config = dict(
    num_hidden_layers=8,
    vocab_size=8192,
    hidden_act='swiglu',
    norm_place='pre',
    positions='rope',
    rope_theta=10000.0,
    qk_norm=True,
    bias='none',
    tie_word_embeddings=True,
    parallel_block=False,
    optimizer='muon_variant',
    learning_rate=0.00825,
    schedule='wsd',
    decay_fraction=1.0,
    train_tokens=501500000,
)
Each number is 500 + 50 x the weight over its row's rms, rounded and kept within 0 to 999. Layers, rows and columns count from 0. Numbers have three digits each. The size before them is the row's rms in percent of the matrix's.

# layer 3 MLP gate, 1280x320, rms 0.0397, rows 249-320, columns 0-63
106:499517416486500438422543511480500526519484568524577515452360539405422581486461555503560529536483489469535455532442459533513476451494516489390535552431493427390528430595523490492479497468458500
095:568579482431534424497473519447475535624522525415375475486544533574474522523454530520402539536489461467531349538522446472465382585527489526503441535491459530439563471546537487524495494482560505
092:453463513537528526484426547459487481512494429477481559542520488466527498442491457541462538493516509424467487518495527540503420491462493502521539515496466462474530476535594558467455523534537551
102:498589516501463574474462479430455468521524510492501520427448482541505449545468519510520441551503466529484479521488429517516456448573467555480531444482511497488428553428407397545463472517534470
099:474392485394407562479484543479635515459494512507494433418466477493447470546526570622530435527534526485564477502599519480547422473454501467520511496470582464527495409459456512505385409572614545
106:480518565496536476443507499481616447540523546587564533478554486462547560590485567409463472583542560527559533569516641539402543529519468559568498589545458546502451511541384536509444469553502578
102:505503487533480452513537512544591554482435516446506543504423456549485503361545527600512503429491509516479548433503522530513538504431513433550487465580409430461456436473606515469476455425542612
104:538430539490543537525454468413607549379474527547571558483486531383546474422490500449404527463512511516573478524504611510451462503506463502633578449444495504450485492496499481465486406464512466
103:497526632447528414415584552476527583466458377530556558459549533528506405434515500591546492488461435437489555501490421414338513578561379496521467633505435539587455481455507491485455441442447499
108:482571519455545594518519550384403551550553454474568486420389509567595496480449566560501483496467454520566500457457490532470473580593499534482521552579523495443468466479464473512458464455500467
104:465459537386547570389492394511543477454551528524492491465490489571448461440604488535533518510442536444487433507569479582469518510462532550530567560559477494480491543554371485437475462496519530
094:496507586483491478459454612438534531493506404438577425510468580524542632444515527557560487490475460427566492455566489525457565499527517371539536510570495492465487563482581565534572475526456433
110:477460538489536496484490571407520463499484467474522541412518446431497454519456635506527422623553544451554484592507400526480519438496509484426516546466501468536462484474525414494490530451522469
110:454572518552549491501509535578417492485522493546435551447508468397584475433502530472487506518456517510384545565509519543485480394519485481524367500501491457458500465522576462508424482528463564
094:469456535444494453458457508527367473503404452476557461505492495449465545447520561421579459500472467555506455551544496504456442549554495567382533552510626481516446545567498443546419480429564476
110:580413407476616532486548465450609420474568578432529548524477475444454459454638465476463517493517552510370447444517473579506525482533433406594529573577569483553467456454460586508496600511447517
102:445449564499487591491477517515496505431587564367483525558498454429499601559557423526522556415501504463485568490501448471517515543541537556517376446506591465512566603580419532529492500496629453
105:537521509680456476483466514455561483528568495482528501494606531487567582472496486508497513545453513495498486463627520566491453468475465445530559530540615524523529550499470551508513479610468440
101:503477448511507407527466487602486469557519572471547506475487480434507415533488607426554522450435499535495511458517507555436531463436563459524479535530490486519483500453421546495550501470499348
097:470477541526479517470477478523436397465544523490521489397497476532406471438455435400527607560507500434507506511539531571426525571488494487511550562533529488480525502483524511445406459529508504
099:479507494491455495454474478503446549534481518448445573500518392540530469556459507601477471512472460608456490510517487542530514441481480398526555589438511555476554442482484419497477480431602527
100:438527515590504505521490575513418549531497471493542573491455609588489538569457536495457477574452473547512496525571467501531477489462522515541461534545564442453505534482471490609521486604462550
096:547435546509411524571442531535523560474485441440451545524397424497487518547473484482489473501526456394492470493565511507475556604510503597486500643502542442477540497421476456536504515412415498
100:467513467491469528592432459473444468516427484509462513519425515525444470489532516440521588467647598547529520573528474530545485536478572492516502450473558526430464465601536487527496557573616453
090:462471554440551483504571445538547572504518469567415506447527549542478510477420462501517459448527517546469523512553513455561518448527526552454479508476407364464497566483488520459541487492388509
108:474525442553465502486503512398483499564527450531468483484369530401500550530551528476481570520600485498462526519530383626430515400500501525489586599494455546437467456548581645533484517479409537
102:488407543595468465538667559540511488539498510473509539453535504478480479580507528575602477576557511512495492422591582501518542499456523516508589521443426503498474501511552537508516540499524478
100:534459522376510547544478505439570423564517470513478604512478538573473492484467446475380550493463450552409580443527458488570631504449482540510556561430519561495491464404481451452515548490605519
102:508499469471500496556511536407529632523523470435579474504530572532469425560416573476466558488649471566463490602626405501533505470449583493483411518463528467522530414410483491565394467480530566
098:513499493447488525485469488476521520404485549507505439544502595544476532458560556492471507506518519430561494495527541559512549443437520591455575549492528492542579449432550513378476455464445501
092:521511503494574441454433498564551539529529370538536512485434450446566431540357462498531463507425486432535521487496439494496486508426511530574614479466421488599559529460523406406534465541578524
097:452492517592470540544575485515411525455551478447524507454474399551483494469453498549563590552492409630453577512524509582445546557486450472554436533529579508447463566474501553577441543531461522
102:487438567562476540446514491488511522485403451478524468485504506508493482499525535457573572588545698544612493434538456528528437430416543460564463548553451468522497393453462435500417518557502427
093:459555505416500406532436429501526475462477537502455441511628507537475578504536529510528500546495514584526584492550499532533540579570534497543571496602555409475558406465446474497531443510475455
098:568453531605498553515516550613420483498569501495459523449541530457469498515595420440490489521527492477498476494544524501471513514554495458511520516568511461449444483518560379472643545484534474
117:532467578553464562429598544554505509482570486400477448481481502464516562464474451418615448560475482475526547566529413579559515528415607483467519485535519515569464487540495529493566538498536484
103:536569494571488438503550467507513444549484457385512518509395548487369529458431499452491587486599412484507511491464508501525455446569575538512461548460449535489444489503535575422492546569476545
099:505475501496443497512458511535595552578560523478586494519417516467512478510510470408418563562514450575544405430489463532531549377463475480578431508393508478520504543547572418543445509497541506
103:397509513435439509570416567514525484450530536513459496393594413523503469510400476546553456490520541539449486421375491536389555435419449522540498571500590544587459454532500501475505508445436501
099:533505521596474547477468527526546570505499540421490514525417573496500517412370544459500369478554450486596540415528522443512458450513528437462485531463509468552562604494548441544460490541510524
108:557439456437453479569481598450436493508486540525430505484497533513481425449396497568494546454480503531521438495554546528499508466496530464467471522459599503389518427491427471517507471476517488
096:503499570515520528470560577515408388602518482526465499447450409409463538504506510519488507550442459491419483488543529540491633522554484468533506524487383492554457570454475444538423480499441423
103:451447516480580530458525480490440494464543447528520509493519609516436464506454293482437512527479508519539470555454513529559439451485500517621516473691527524552538476551411518484498426431568491
101:447468477515370523530518494508519527548538485592536431512502575489510567494483514506459521440519484535579426564510468405551514569477442550500471541428490477497538488510458535507479516542514518
096:426548549454502595601512471512417555495492436599466573446507522419486440488474488501439450589507476558442516499422499484445478429516546588445513431425588475517548471503528491480445509507556554
103:477542519591391524456545540509394492548540512443485541465535547538515489493532575538472504526472529493485482577526541574544520503507525452505472530555560514420494502482487498504489425458503431
091:496454382513512471588530528501495472514527522445431461504496463522438575536479554508527469501358486441449596548434453486532548470567488481641386423462499519529484423610456489439528487495511531
106:525537580531561402546518477512450462516469501520447507523533516480592467520515516432569511528497440524455468459484548543550458592511478483450517420478611401487467491617548508478486581421406517
107:542523506447471521408512525521415517502473568460441567490553554461565558532422607421526451518535595513392421529470555389400507558495531560462493540474420455506477518556459464511434446533463432
107:465455515532614490501503430415482490545404436447506605496475499526386551433515469575516610521485569399477507510549452558519594542436493499559543494511488403552522585516496427528438548529505487
101:473540504571468447477551558628522518445456521545448414449562605455545559471508485589457453467552449533491517512468447438628508533473470484553363515485457497473445531536496486452458540564571507
103:491412439594464356543446520454480540413469435557476539428449472465487473462550543522559538454468451399427469565539488461492479488596430472511538533393534450502605508513478519489455559474515518
096:508563493623397526517484521556416553581465516442486518496517520569474479592505471516453493527512461413523458481410483521488492556496469500515431526489504424514528488446491444482502449545533499
097:645476440454483393510507588512497396553513548513488536497582493460491488484542532520537436558570541403555469577532506517557502538511538468508397556573538574529546531513515423518503469584461600
089:515513559528552440454524452444545508477376424465521542529530483518417448474444549515518492481527538467502579459546465511481503514537574486482505571463449518454483526514535523476587537504468463
096:493565490582521520456578486502597476499525486560437466505596452639494519475580550516547559507430575463488628523532493462477491458490526520488461545544528437537527469536481498545503503399465545
099:457499502466549414547548467476504483447512489495473534470567556473494424477467573435521522461469522513484360525532456428528515503516490444483460522502467481412589469453645492510495482485546558
097:480492511541471572543465490500418466443463500548453504485446463540497527570515501532565478422575504646462484496519560444483479452531569508525414547515495510490556468523448465465541544558550467
095:554468442373501443540493573582481514512541497442496487449476555449457594472529575539536565535498536417527482466565445558578468461471519458612490497487515491506469484484465480459481564468550459
100:449490503501499567502443540399542549480537485658505591508583583461540579550464458547455502553533399553545560505471403578537432481491514458471526506473528513458484497524490534524451497532503529
099:535509475478479508466459472569510604457495423487515511503525491473454527421429540596523463508457446538519468540439493434592485538505483479465426575497461429514547563548505560552422450555495602
099:543549373531541516461584460430438529532523405550520395634499447429447472644501427510435503452495432488631601530574458544476502581553454434479438458515421607485519487532463520486484421565491566
107:535493517490576532456488455506489485489520489465394499567458426434437536425439524456606450501496434518570545536583487470436411520596530380567531586516485545541517571525445495513509515534515405
097:547470540516473607534570561494440512435537520553504550562536470535552548506490449503483578425473503429489465544536566514475462557455469471481533476511483584468518548551438451381497506596594544
099:531472528436401511473482428449530433431519537501440510501489532454536548589467502501415420528474449533475519498505556504406509626525505533457497428511457535511536539433540570536469482527561452
098:494501428507377517532535549532463423542488527450538462416521509526430454467482539472516533481505485459536510458604530613510476527508505467432515501565511524392500536499437527470481447621519544
085:469500444569505538425558430531480472503502469557502470526546496436472515377619484583565468495450474419462555549583471406465612512526542482536443555541478573552500494375446573457536503433511531
099:550540563400511504469504466501491512449424534461533577508476569470508511525473538561482468485523477551423457510394549415426477512488496411599527674540430475548521471467496412500555434488512517
100:465434503587427536455560472586491477549523497473404612475442527466417436473521421441538483518568459486372480500472508497459591479426572593482562432445549527445418499508513444516489461483543429
097:451503546478520461441528526405473450483530472385434578501350508537509499436492526521486493585462512554504522417393445493524515576464456477436487399574453542480447520473555535525411442466515457
149:488503508463504449497577507446586569531431496560468567435541470484402486471505461531530534456501527448503503501516491485523468525526508496434543512480410431516536573568534435488453464423387545
089:510526414435466532495477517530546514578518513440524496549588497475509462520487554527488471516569462592401575462567551566540498468610544556420510510481501458424434506486481453468470475446466450
# layer 3 MLP up, 1280x320, rms 0.0396, rows 249-319, columns 0-63
096:496497527557496544462500554572516460453454487439564497539415511523518506452501565428453540577528489556498468487560504529466587494551458469442527551534479454439491507469469436516444562486499568
100:489573493495507434553396575499446433510462483414447481497493553526559360495520598534493567431481492547504433429474448536500504520527544486515476471488519582503497433615464420524585484397512581
092:543468522504506499533428518552591423399468506463573495495441473533445493505486408493521425538506512518509545589468609445612553427502504525568524418484595478407597446483574502576631535524562408
102:446555504510507515487426437559567578604484565476572491526455490505528480455517468469526610502476544491469504538507470446572536420520542538454495632543551531540510574515533463497503537540502541
094:624499593531439508572559449529397416536519566504458504480551521563407537450565588490507435412645451495488492527525561486470546567498518555494593559369467439402491461495491528503528491454485476
107:488547540494477504401449413471463489485501504525396483502545398513512502522514552515508435443465482520470513416611516513515440412530572426563467573474377494498486454542596496513536416405523551
100:540499488468510573478490440581548512577453496451531530474427545558550507611496509511476521516412471539451524451486475439485427426577532495467527608416503499525425482538487536446580524521482445
100:499461518490533506553499510508413497535471466543424476475479451512488480418545598472492469521440442390520481438473467459529488493565514473516436523506467594503461515558505535537507479576450400
105:474436545508542539500487609467531419525550473542452409509481565470533526524511562483599577491464476525426583438498552606573548421527509522485516597444467485557464546498571478510528466502515415
105:506441495504482539540560414535532433584542524447530519491544514468466511447506455515457554509499470536542551626487535517447485519619488470488402522518475502495443540473435463539478553552548454
105:527490458530507500495449420476525574435522522556510587447461603396480508569471549451472413564483561509449557534494536407510423424435506502438611552448571422502397464503473474462443522508476488
097:339550540477560491476498470461499410487558502516470468467532543529484540444536551500505502475493527522552505506486498517547538445482626519467593581370538560489457333520439464393502423544589463
105:518437518557455543569523490493497480514467443468479511502500484524542518392457549392436548581485468462467551536491436590536580553503557521465494601444505480421509546508546559497495505492517462
104:464481451521501523440465547437456585506591547536473542513525487466492517455522474576531522441509559556473503529547541366413614458476488511497432563540521517573496503544546514450438510520446471
099:422504531448575532503465574479488474427512523629484516494547515552516501516559560509514521552601457540595428517446369521500543470495588539562364444536537585401521548421462387435467526513466468
109:408535454548560456479525562453453466560513478564519551483537450567522500568446469478505506518445443462494434556547544504516484467494636583440526470477547570412548456591536460542560439554571485
104:559422384498462541549510448496538470561486466461527542490526444543459499534505502463487461504390486442481479527526457533475523497465458537477510377516433566432532553457524471390490498556489486
108:521486409429557515539449465518551502508492495499504459576520428555511450562576451529472449435429520605499535456510500515518394504515592561522523545475540513526444575435529519497483525529579507
100:422446399418485524545575525510389515536512507514533469530456518456477513515480584414531561417488441602487521564484460506479379504493483494515502453560503504538450550529533490527464554423475451
098:469464518557488423449492530459546489514509444540580486536508480478548544587511573513475453429491483523536612529491445514443515409461504474491492590478542488447500525476582530524474537484539476
099:537482474479460480557455479403522379484546521471513582510546401459510497479499550434467453556422511521497526409529477511568458516535517529501600552474484508554456564407536447570442369516521467
108:509398512379530525453464532494563462463517490478469506499620426467565404599464509497458447411360509537461465512576518546492509481537468478379440452488485515477527498469463531489515600425461518
093:525544518482445505498533467456422506507509684514489462557387475495526485582406395521509489598501511549515458498394379540452523504513535502523507510492475457425515500566590569447504572603486360
095:471502527534552498559508523506462451497507557559524553364572538549541528506460494551462461483553430491427562531472523512570432422461480528543479592541544472508476525468426495493520449541560526
095:541541524469525515573488534501579485563526484455503560540500453525530472529441563493522479556619461500452537493438524469427483480460513456627553537519433564609442475519531539556502498589486417
107:576542646534536487603437501539553488513487571477454454492563522417476563483413511481467465511365503443518459568480462417589536503530612450556469495594470564594462520488496544516494457528554539
097:404460465552560476493505492511538494487474537473533579532600497491474540560475507518457462549505482573554505607404544489487484472416515430579474427609450538506542574491470545503443478486470461
101:522436551482476509479505584463585432498553415480506504593486457481524413554527510560442531529449518515521450496460477525521497481486507451494465513557629409510499490496510538569460490441494514
097:441411526528417430359471539509533489558549604586500547450515536553545530428505526540479442514472507542434522551423572544503556570505567477346486536491524477517480528459472561473431447537465458
098:495435554369562519494580568552513501478422566475507523551513617420463579456438501479471615501420562513434508499416493476470445418438555463559414553527529446550561454407591530470506511470526490
095:435576591575471510444537457487475465495609548532523455462482470483492516445438495610512506566426593443518538472493512474569476503412550427627586516484489460536554571413506527403470541534594413
105:521461443576453544553565469511550493394514558493557399426573454634552532562499489439467534497501520531629498455447389501523549419549412467441639485466492565471542486539506537413519406399497513
102:483552553432434479498498521510483410535536495482493513437508555541518470478486544512553475562575464561474445475461367496570498545423490478579498578512474591615458580531537460560549490386538495
099:528567552559603544582513491455460482508458581468501463519418513405452411528519530547482515485486546553497405546584571461570470423520540460556529554520456522483379526483518488549449628534463445
098:445445492453500504553479471459490559462543482475379456393571485496510494511556465442583428504435439450541453631393513419479474530517469527424486441545574525501546521394495527545546508546387461
111:498440491457472554469509503490503532487568458429533471494440561498476518504507455477611506458471544465464528634472457492535421555400534489428505460442557492559394430527483561491440550483539539
101:550445545497493472470447545420481479458487469531395503423549437533535456453420432486481530494406516541454611577543544578507511529471550521499582538461439481475495433492420516519493604511573442
097:488480447467453499528503506591524486574497477468534560408586553377556456569507460499513512567542528433491591517570510557472545516465622551482501441578487458555535555463504447534458510572485470
105:511538483405475527539435573599469491518540496484433502442578572496459520504510456532413566459487551571486564504555597493501531490377565505474468409535512468597527559524513518609550569516569482
099:538511496449417399435409457563473572446432558560486521449481504507494519511414482548482499527518427442512485507524521454496472560447498529486410478521443522535512510568505557507604492462588573
099:517431467569496559566409479526450451474509559570450569537450449507474462507480530486549464421490475435559457500491538464477566525597547497486516567505507449429477544532459521508462511542564506
100:539475484527518540482497512456506578509536511552490535542479497448565518510532540583396529461513492410567478449542472476494478505516484617464459547433582550477583565546465588516366413488553490
103:508559493490491526608530498504497515522469580501502471487537579466518538552395517424502471534455560448496536493561532521570461553534557563552511427486450493445484547475465605595487604428547421
093:517429510549605523565522458502493487470463483467543556419501557503426409492415487514525535557505532429489464453373457580487512463568488510557574420457494629513471441478581500486514516529534475
099:457489452564465475540482550434535458556494494565481467424481532573515517406558548567505436502558505576408392589445543529493567488476520484495508537513467492527515544470410612536504478519570357
108:394436482569556453445478491555469535552501434482506430570479545471570559517509489584534553453583494483520549497481429468568380485493516446544433416476423506565494535547415507500515488501614495
093:579507478525486558489503500487532527567448614415444537519488453473527523530431530532546398576579419575523543509497481506598490431495506540580501575378558488450545505593454568414462510490541487
112:459505512491432423465492444510465467509529531494510502514549502495590615513459440509539486470443427432478488561520530504515508522489509525427463498520473479410555458600537422524544424463374478
108:561496497471522513497552477402573482483493439462392539519473439540490477554490475471486475527534438442498439481457510532535465546498499495615477511406425560555504493472525466505436423502536496
100:510451471518521549538544428489498416550490440400500568537463472455516549493577512493459486511506494464536475378469515416545548592421438428416501565507574452486442524424481576580480514550526481
098:493535483514516439459471558511439501509438422532467452473471517464517439389485535498489562511567483492475555435477449562593540502459560555463437503559493511503502483510488549442475370442470571
104:559593454501555583504506497486374442555418512533529494495508567510517434535506568411513491450552485434571401455492496518444490472512529581502420454566471511479427527451465461490528534519607447
090:524593531508534493472464497522433637563472452394503502519560538518458446598472539506487465459455458508524457557435437539531493513429490468541504456462515501456492504535415518488533524487501535
099:506430524560483482488473494437506544432487532482478449558526598524482481511399434457540591511504554529476469457481507458547507633591582402507455478537492554593562452512483522575448505418440444
095:496454415444529591372575496576464420509542471461400499506462571484556507388473525491489426454471525487567554499442454577503506488595436509460522526476493524607610444511580484504426554496465472
093:434538534492563559483490510512541508549490484536480475526510478499429529413460541454475524506506464485486529504566478418467459535435441503543426621632537499509579564476467573530577504464498526
099:468557477537540495518535437609549567476501444475484562496559562619447455465516535494486553406440452373530551446472597550491576497519509527543450537515441580554471479433544479403528528459503551
104:561526472477473555414552507498610494491445511453541424511489489478509587509474495467482436439380481398555468495457514469537548505539487474486450524529444508526504446509485509458563450514531538
097:468542460572492567499548465544495524484457525487485499402575563499519516396448527498490538492572483414481588476579385494489402499518429522507499513486480432478521525449506563488462480473400616
098:516427516458420570453544520592569476505529514474445526428462456388495541527439473549498585444538485412504406537533606457477537487552554533454469481554466519490526544428564543513454453477498416
098:504433421420602487550537507531605497519516499481506467568511469508512504509415410489492460518485492512515469481541594497568454525584465495485577481631540460509536526532442430420573495518465494
099:515514396469490558491617550455477511533505493578480478565555472455446391589400480479425448456552447550571536506533448474426463617567423440437420411456454543539544545478510513527537447618529498
107:481443551431436439443415497533516473440441473508488487601585457431601515481528401473511501431448536543540521548552409572435470537579418574484460452587456505608563446510533504456497454503463534
095:491551474408557481392429528545568555464585502465545512519490391468538448529535516431439529490494504446549487473531537526496399491411527514555533484570569562572500478478531513500442469511506382
096:504533429434423528458543499523482429501567533538465490526423413431457557421571534492475560543519492446473480571516491521489522495535410509508478457479586452481496487491470490467432429440521545
096:447502372566472506503508498535483448545411398607518555517509555487633584470464441574547432604548529548481516574518487499493520543554548414484524532467481583495502523489460436574468496456540493
087:409414533497645587430509407508413529546522574489531538479565395476504526489489458517467511522523440513489438452414495553516545517515447484434586556436529413464564477557488489415525500591436508
099:483526506510468412429427466426455567455518474464550533432514557475529538531497494600569462595570522499532543517384534499476519593449413498595553541510518525520481540468368477516484552430498548
102:486503491497462502537472481475537496482493513445540495477435481451405502519558447530464557476471444466440496428540498450593483521489506530506417521549470519453446509548488546487447479450577459
103:509505497458513502465514525504386530514443504457585527448513527496510532443482525521500424525489532554410509566528564573450481450536564512549523400452485454550413508546479338445489458448437511
104:453563466524486544468374537536431581427583515439547530465454485555517595523593539511495482549504449515510484457465530501393511509490561511518463531466593549536437496476527550449500501592520473
# layer 3 MLP down (transposed), 1280x320, rms 0.0396, rows 249-319, columns 0-63
103:444630546436474401407423539453434512495489497440592522529488581408432493494490506500498581464489410474575507502493464472541524559424451467430484496429439469464485466518497475504400471482440496
101:497533545483490586551449489531445483421437500540539447493491549442535453443463569496552554554484443556436509466534495437528515513440452451573523351467518515630531517455539517479520463486508474
095:523578476437459570434501506404481431473492458570494433570490527415568460511533519515532509505528544596520437473510492443559458503467536550488526486589533489543543513442561460487445531466447556
101:437456492474519493561509489563581507562519585588543472459520477607529541472470457439587575462461457493565581458415561499508521427567514436535411440450555604494498483472522505537523538517469563
097:528398465531463490427565480558474490554472510449389470541551503477518445536477528501563376501517431369455461495404558557511504542505494535408446437542469525598438492534474534455601504491503523
105:455544463554561559480581471446473553514411508516430523497554531461547454503515467565552474459470469489403481453523559458539548519486468466579480489477398572651450461546501505502618471441501621
100:444559462542553457550466519383453476486480471499574542491386482494561555484446464497531455450486585469479489602490448489465482530448487480476478533417504466546484519511549497436581531513529502
100:484492591488517457427565571456569583471478435479498508492630518535543479522455522549527543538454541566628514492590553489513492486505423438616483529441505520485541468521529561457546454507478578
103:472372449463511451420478544453493439494503481603414506501450495534493427552493492516595472468489418527470501448520444585533514588557517496480481486523404484468473490539540508384511555484446516
101:516433586496555515536509541481487577537499514417559490483474541531456481584443549433572554548464510469467547519503511456593570452531541486476502589553466544469496485523502548494574481513463397
103:400378503486540523488416495431520547482563409546464498438538555523407629461412501539535491559485584481441476507520443520565475532502524473532536546470443441515480395483467439498471457518448515
099:569440468488581542444492514532442561488438419471519491507525512547485522438608520507444562403381492492503498470493442538525534497684494485555501555505542528494443587441434495462459498496482451
099:563433568494422428429506555525503456507534489450466554478416471344534541483469498522546540440561486537566401425481482517485617399494541544529607483557388505540475516436446387400497539481439470
104:465503444433421520442476548545515475509607457440414553537472419421521495546481439428411535475432548468453502478511606423440473472531453560574478584548462552480531600391503451509400416470485474
100:536565392415549497538507495515562537547450476494507597465515465476496459385497474481525507530525471506521514492568578477501497475580569482613383465520468568529466442485489458473498560535509507
107:438560469519480461570564506388517514524537450535501433455561544630524484562488465508562385535522479558446455540571502470466425442502587492387515463548504502506514405596542548444482474493487497
102:535550596554462547516457523386494505564386525505449548571578537439522488599491460573449519527516556470551491594498425481495499540539530492479616459511490575494484535485459546484483486527539495
105:382470485584418529568470488591502522491517541415581549531570576555499429537528514498561463482513471502518493557561476463478553459514508510457475452477468419524442576446437517498482527481512439
102:475495539505434473449628544493466452469474418520473454464505506561464561528539522580487553508521539504476440456515527460555476468492504493497468519512602454404539500524556438486450575473559493
101:466507476535498464545550489518513558461488508511552536581442523459490622462464450487437425452472427524493554554521408523567573443551536412513447428504431505536486507453507582506584468540456496
104:519519500582572543509553484547473509507497465400437523491492532582558413553477473487460475439558439600567551538500519556532510528536544427523427588484488562531478467489434459508573611439535567
101:515522427500490553510589493450479446565532456463465448472542497477599494552438413573518503468470547522509430437487529531504492493506488433389549426472457415497490582539488581483560485491461486
094:540552527524458485522439525497633492482555351479497461424485552467413503511512528539424404466514512418455450555519562555477420560582430580505554594481523517539439428503421502563483458378507474
098:444507463474540541469446456469484468405553434540493425521428528506518509513531552472451549506564486630453485528491545426448507541562567458450441511556504461543466476511567490460438550432591453
095:508474433556487504490468591532450463549513523460532533492502485507473492562430438533495514486504474572435485425541501512579486528444592544492524442549419503601509548477523362461508500434519560
106:427530476513555509445520416467496504565493583456486412580563440525568378468564519514491400589478546494511484450484511530548459524509590520525443532566474481477440463451629523431440435416553489
100:544483448473543593437488505478519525555501485457531482568496426449500527544566506447512511497543485497465580508470502518464545528592463447524458513523556534537556487518472554468523442494424575
097:568570620475491560500568517486512361532496479464587534552521458464511640420451421520489479555539535609519522405450438459555556528398467468530558501485547518422521498512575533461528520485575473
101:537485478524473500604461464479461612559433456506557552527484506570486484513433599488451547445547612508530503517590530502548482497460506509508469523429441490506552408468512518509439431552521590
099:474527552507496470506462481529581506443440596478522495522572569533495514566484494497572567515503465502608502542502542538508526484493534508627497573504544508504495436485510540359462412495454426
097:561497528570446507427444492449503438481537460523432535568393572550519579467438511456504502406533481528531482531455537482477454587485479544446617471467528413458536580466497537512498515505437445
106:570477499484488556496546457544521543457542511523529384441583437591523526480469479471408415531572453515504404440500432398455607503593447516426535507496479488453615464509506594435520427405458462
099:479520408449466513580518532551479555500517512462420572507501477441496490541450554550444447575540538509411444417506621587522528571444414429523456471502498618490421502495489523507507426532602553
099:501545495474531512429520444448472498425526464433487482523565581482479498539527470489451492464485500571556516539472462450597482518503559603512597504550412611560423484494462592486493408400519503
099:486509416548458524439423534552553503489564458535500512538544482583466521464456531494552518513414560507427497474420518510493552582497418417511400438467506502477381566513519557502493422444521484
103:467460494485450489524452566535449513534580431492522439439456535589533536523530559465466489565483551449474446429492566653527626526534552465511509475566481519530447373485474544415521615436540449
104:585426472452565494491563491451524487456550491540418497515494460524500390513437484489413511512499526524348601600529532498547479406492478546549616516398447464526517426536386498500523521502521448
099:521427501455569624470529506527508576482465558478543548494364492548487533451481477489395475457546531456509493458458484473593458459540470568574471585505513468487454552458591558446529525495499499
105:474434503482476494562496618596406464447593544499457563460561532474429498554523437496454520462514442500546568563576509422555553526398557478442456558529508433544481564472484541603507566489613491
102:408543498545505417513493494513479497526440561610555490503540465583516489496515489520508472548516467466506577434530549477441498524573582581532519352559417447434424636533495482509545495466512567
099:484412601476528393523537536525523564434499467442444554505501545538530517510505501435434483467444507580500401496440470513500476520513499438532486618520491452483494388495410413522481471523498452
102:504508400551526522457563497465554519450520474558506533561635502586545485531455561512487515528542473480500467491517514542483569569460395518448562567448516455483588464517526594493425497556427561
103:497494437492472599472491450445506480505451478508466465506546514458538492649498484489433497568568515531494529540513569523526497545615598487502492474586478401452440540471490546516485487448475494
100:410477504539506548514612551491543482536534538406452446502569524548511569525504561473442487485409510532605524503532509455526511588551464459558448640480466503483497577547514504549524602598477552
099:447532354370483614483390514524548435470519521564475451442527515448501563492517418574455466503533542488496558475453482537485458499559532582424554470498497493557474485424453424500431464520508497
105:533485556507532490555448481452487531512651472523477503472417502496557480459528424496513448529469540518510584515480439410523481409498491509499420594477519456543455565494466487511454624567511477
093:464467476517530552408491456499488536500504470498554489487517541477497446470556466521445558446507443501504388432543452564417492539435519418568629399578469535511480484460553489424465519490514461
109:498426505527472519562527586478515536455503619535470519428524510511587625473552457476507512451511468402480499443500547474544483562476497486573463601522562482424516448573466463521490459536571463
107:524486476447508499422493495419597495439406477457468434475499544573523434505493597498532489473565489445459342592581590529570479566475506566581435484461456495505496435480561577551500448484465502
097:491535393557435531557561510541465407568471551458541518466505507544473511546533481551370550516387548455455449468519508476539391558490476458529564477561481486424573461515512500481529493425519502
100:526564537491515573438523416484468435572542578615481384505466553563534488474508455510470501444430556504526491442499401366521485444502476475526480493448515498413533536500517532486660502548535371
104:599603521466481662367545409507455529519457522507530470514486538447541517530464536416445469491551472573527528498454516481447523459492549455580476384492420513513407551511582435616439529460523437
096:545529408488489580646446556638515463429530527629504555483527546512474478553532550508610471471467417470562443601455526509516492519592549479567551512533501486533471491534536444377490538539535562
099:473460564553512484469457556516564481490445625558611522467434398519537359457529512550452405552534484468465565458528566465576591509515489600501477546480533459508605454492541448509577536463454477
091:434487473469561524464510606467552457521506372493401399537489413463483425613502518544423426455571459589432467551530452542553501418495495504531529458498361591443487503478553450505559467495487541
099:538510576507454533483569505455548464568461485538437565605511505659460595416498536527433537514435517527541566496512470440498522418474489555497466545454430445508547418581562568478601505590536460
102:472499515578481495517531452589504564473434613510446482527469539587472497577558469475429471517485480587579582510555509524576501516508563561477455425453532487546556479444497442431582545487573456
099:484444531503561547514557503461528570591418586506548476477471535559420436528530525519409595564512595426558505496521456470495467559466440454460423413572552479548488560477461420496503515524478471
094:518520531506455440586442411465487503556500518546468451587424493477411540482496487477464512493438543460482473501470552554557504482504506492592533409607561425553392455541632451515421526447503483
099:455493554488519402443469499453456527486523473428483432469442496499472520448513505462486530538415431479532439456449556486612548574524528493488470503566532469545435500474502572447489521558501480
098:612438572553481537570452510432421454480529483403398483411505481454488453587479467471505564538534486478454473518522565476554564514472516540438505565409514518520543502465530471499454622496480565
083:458526364463479466568577479394489446533434452513579393522455512492465519535414436474445413516485545483636589544507537612526526559545441528523485498469414575483410470466557506426596418493421480
106:523513545427476398441385490529500507494496527484486512531525492426498488537502453445458428491463434455502376521498533572372503513428584541446517377611435462499502462507477458477473404604459509
096:518461580454466508587567602477483574447498477543596525485543544457493515531433451453491457503497484544457340498570511599458494513372530460496513472395469471475527536480439446551566594481522548
096:562453583514466574442541579410507515492531463477477543475491551451607501545505501530563418529526487484483585544492474492527417416478460474507523549536523582421393473405470495438688390498471530
099:526527422465559386587532491533524535384546520537425470483573480514490548528509515598470513465562503552507483479529442472500561456532520547622462534366457542542517473544501478469412463444501491
089:421433545502436474541475552452493556523443527474513431520395565465559463573434538466529527519432565510456507512478407476547349484533491439526485504380489461542477541489524470482532554479374601
099:540631495421450480529482410532547545466528539448573544514475503453427487581482629533586533553483463439521523503452549477473533491457488599511588414488554482514546488512543523502488420437514533
096:558576390435562584492551424483490535521523427496503454420447435478519550462476481544574491498540510416515485460484553583590501522397542527458512447512477523523388569485539551587520540548422429
100:582450507557539546452464601492523515525430432410552448539469463450533528418543549481482519447541427459529547394525488494495481439492410436566451437501560540484457513510463610539571527527521475
103:473486628458558416485550444410532560574434484577439528509459437467486521388534502481503484425445450469526469518585473450475485505493469562409547549446396491502537553519562516504448497502438501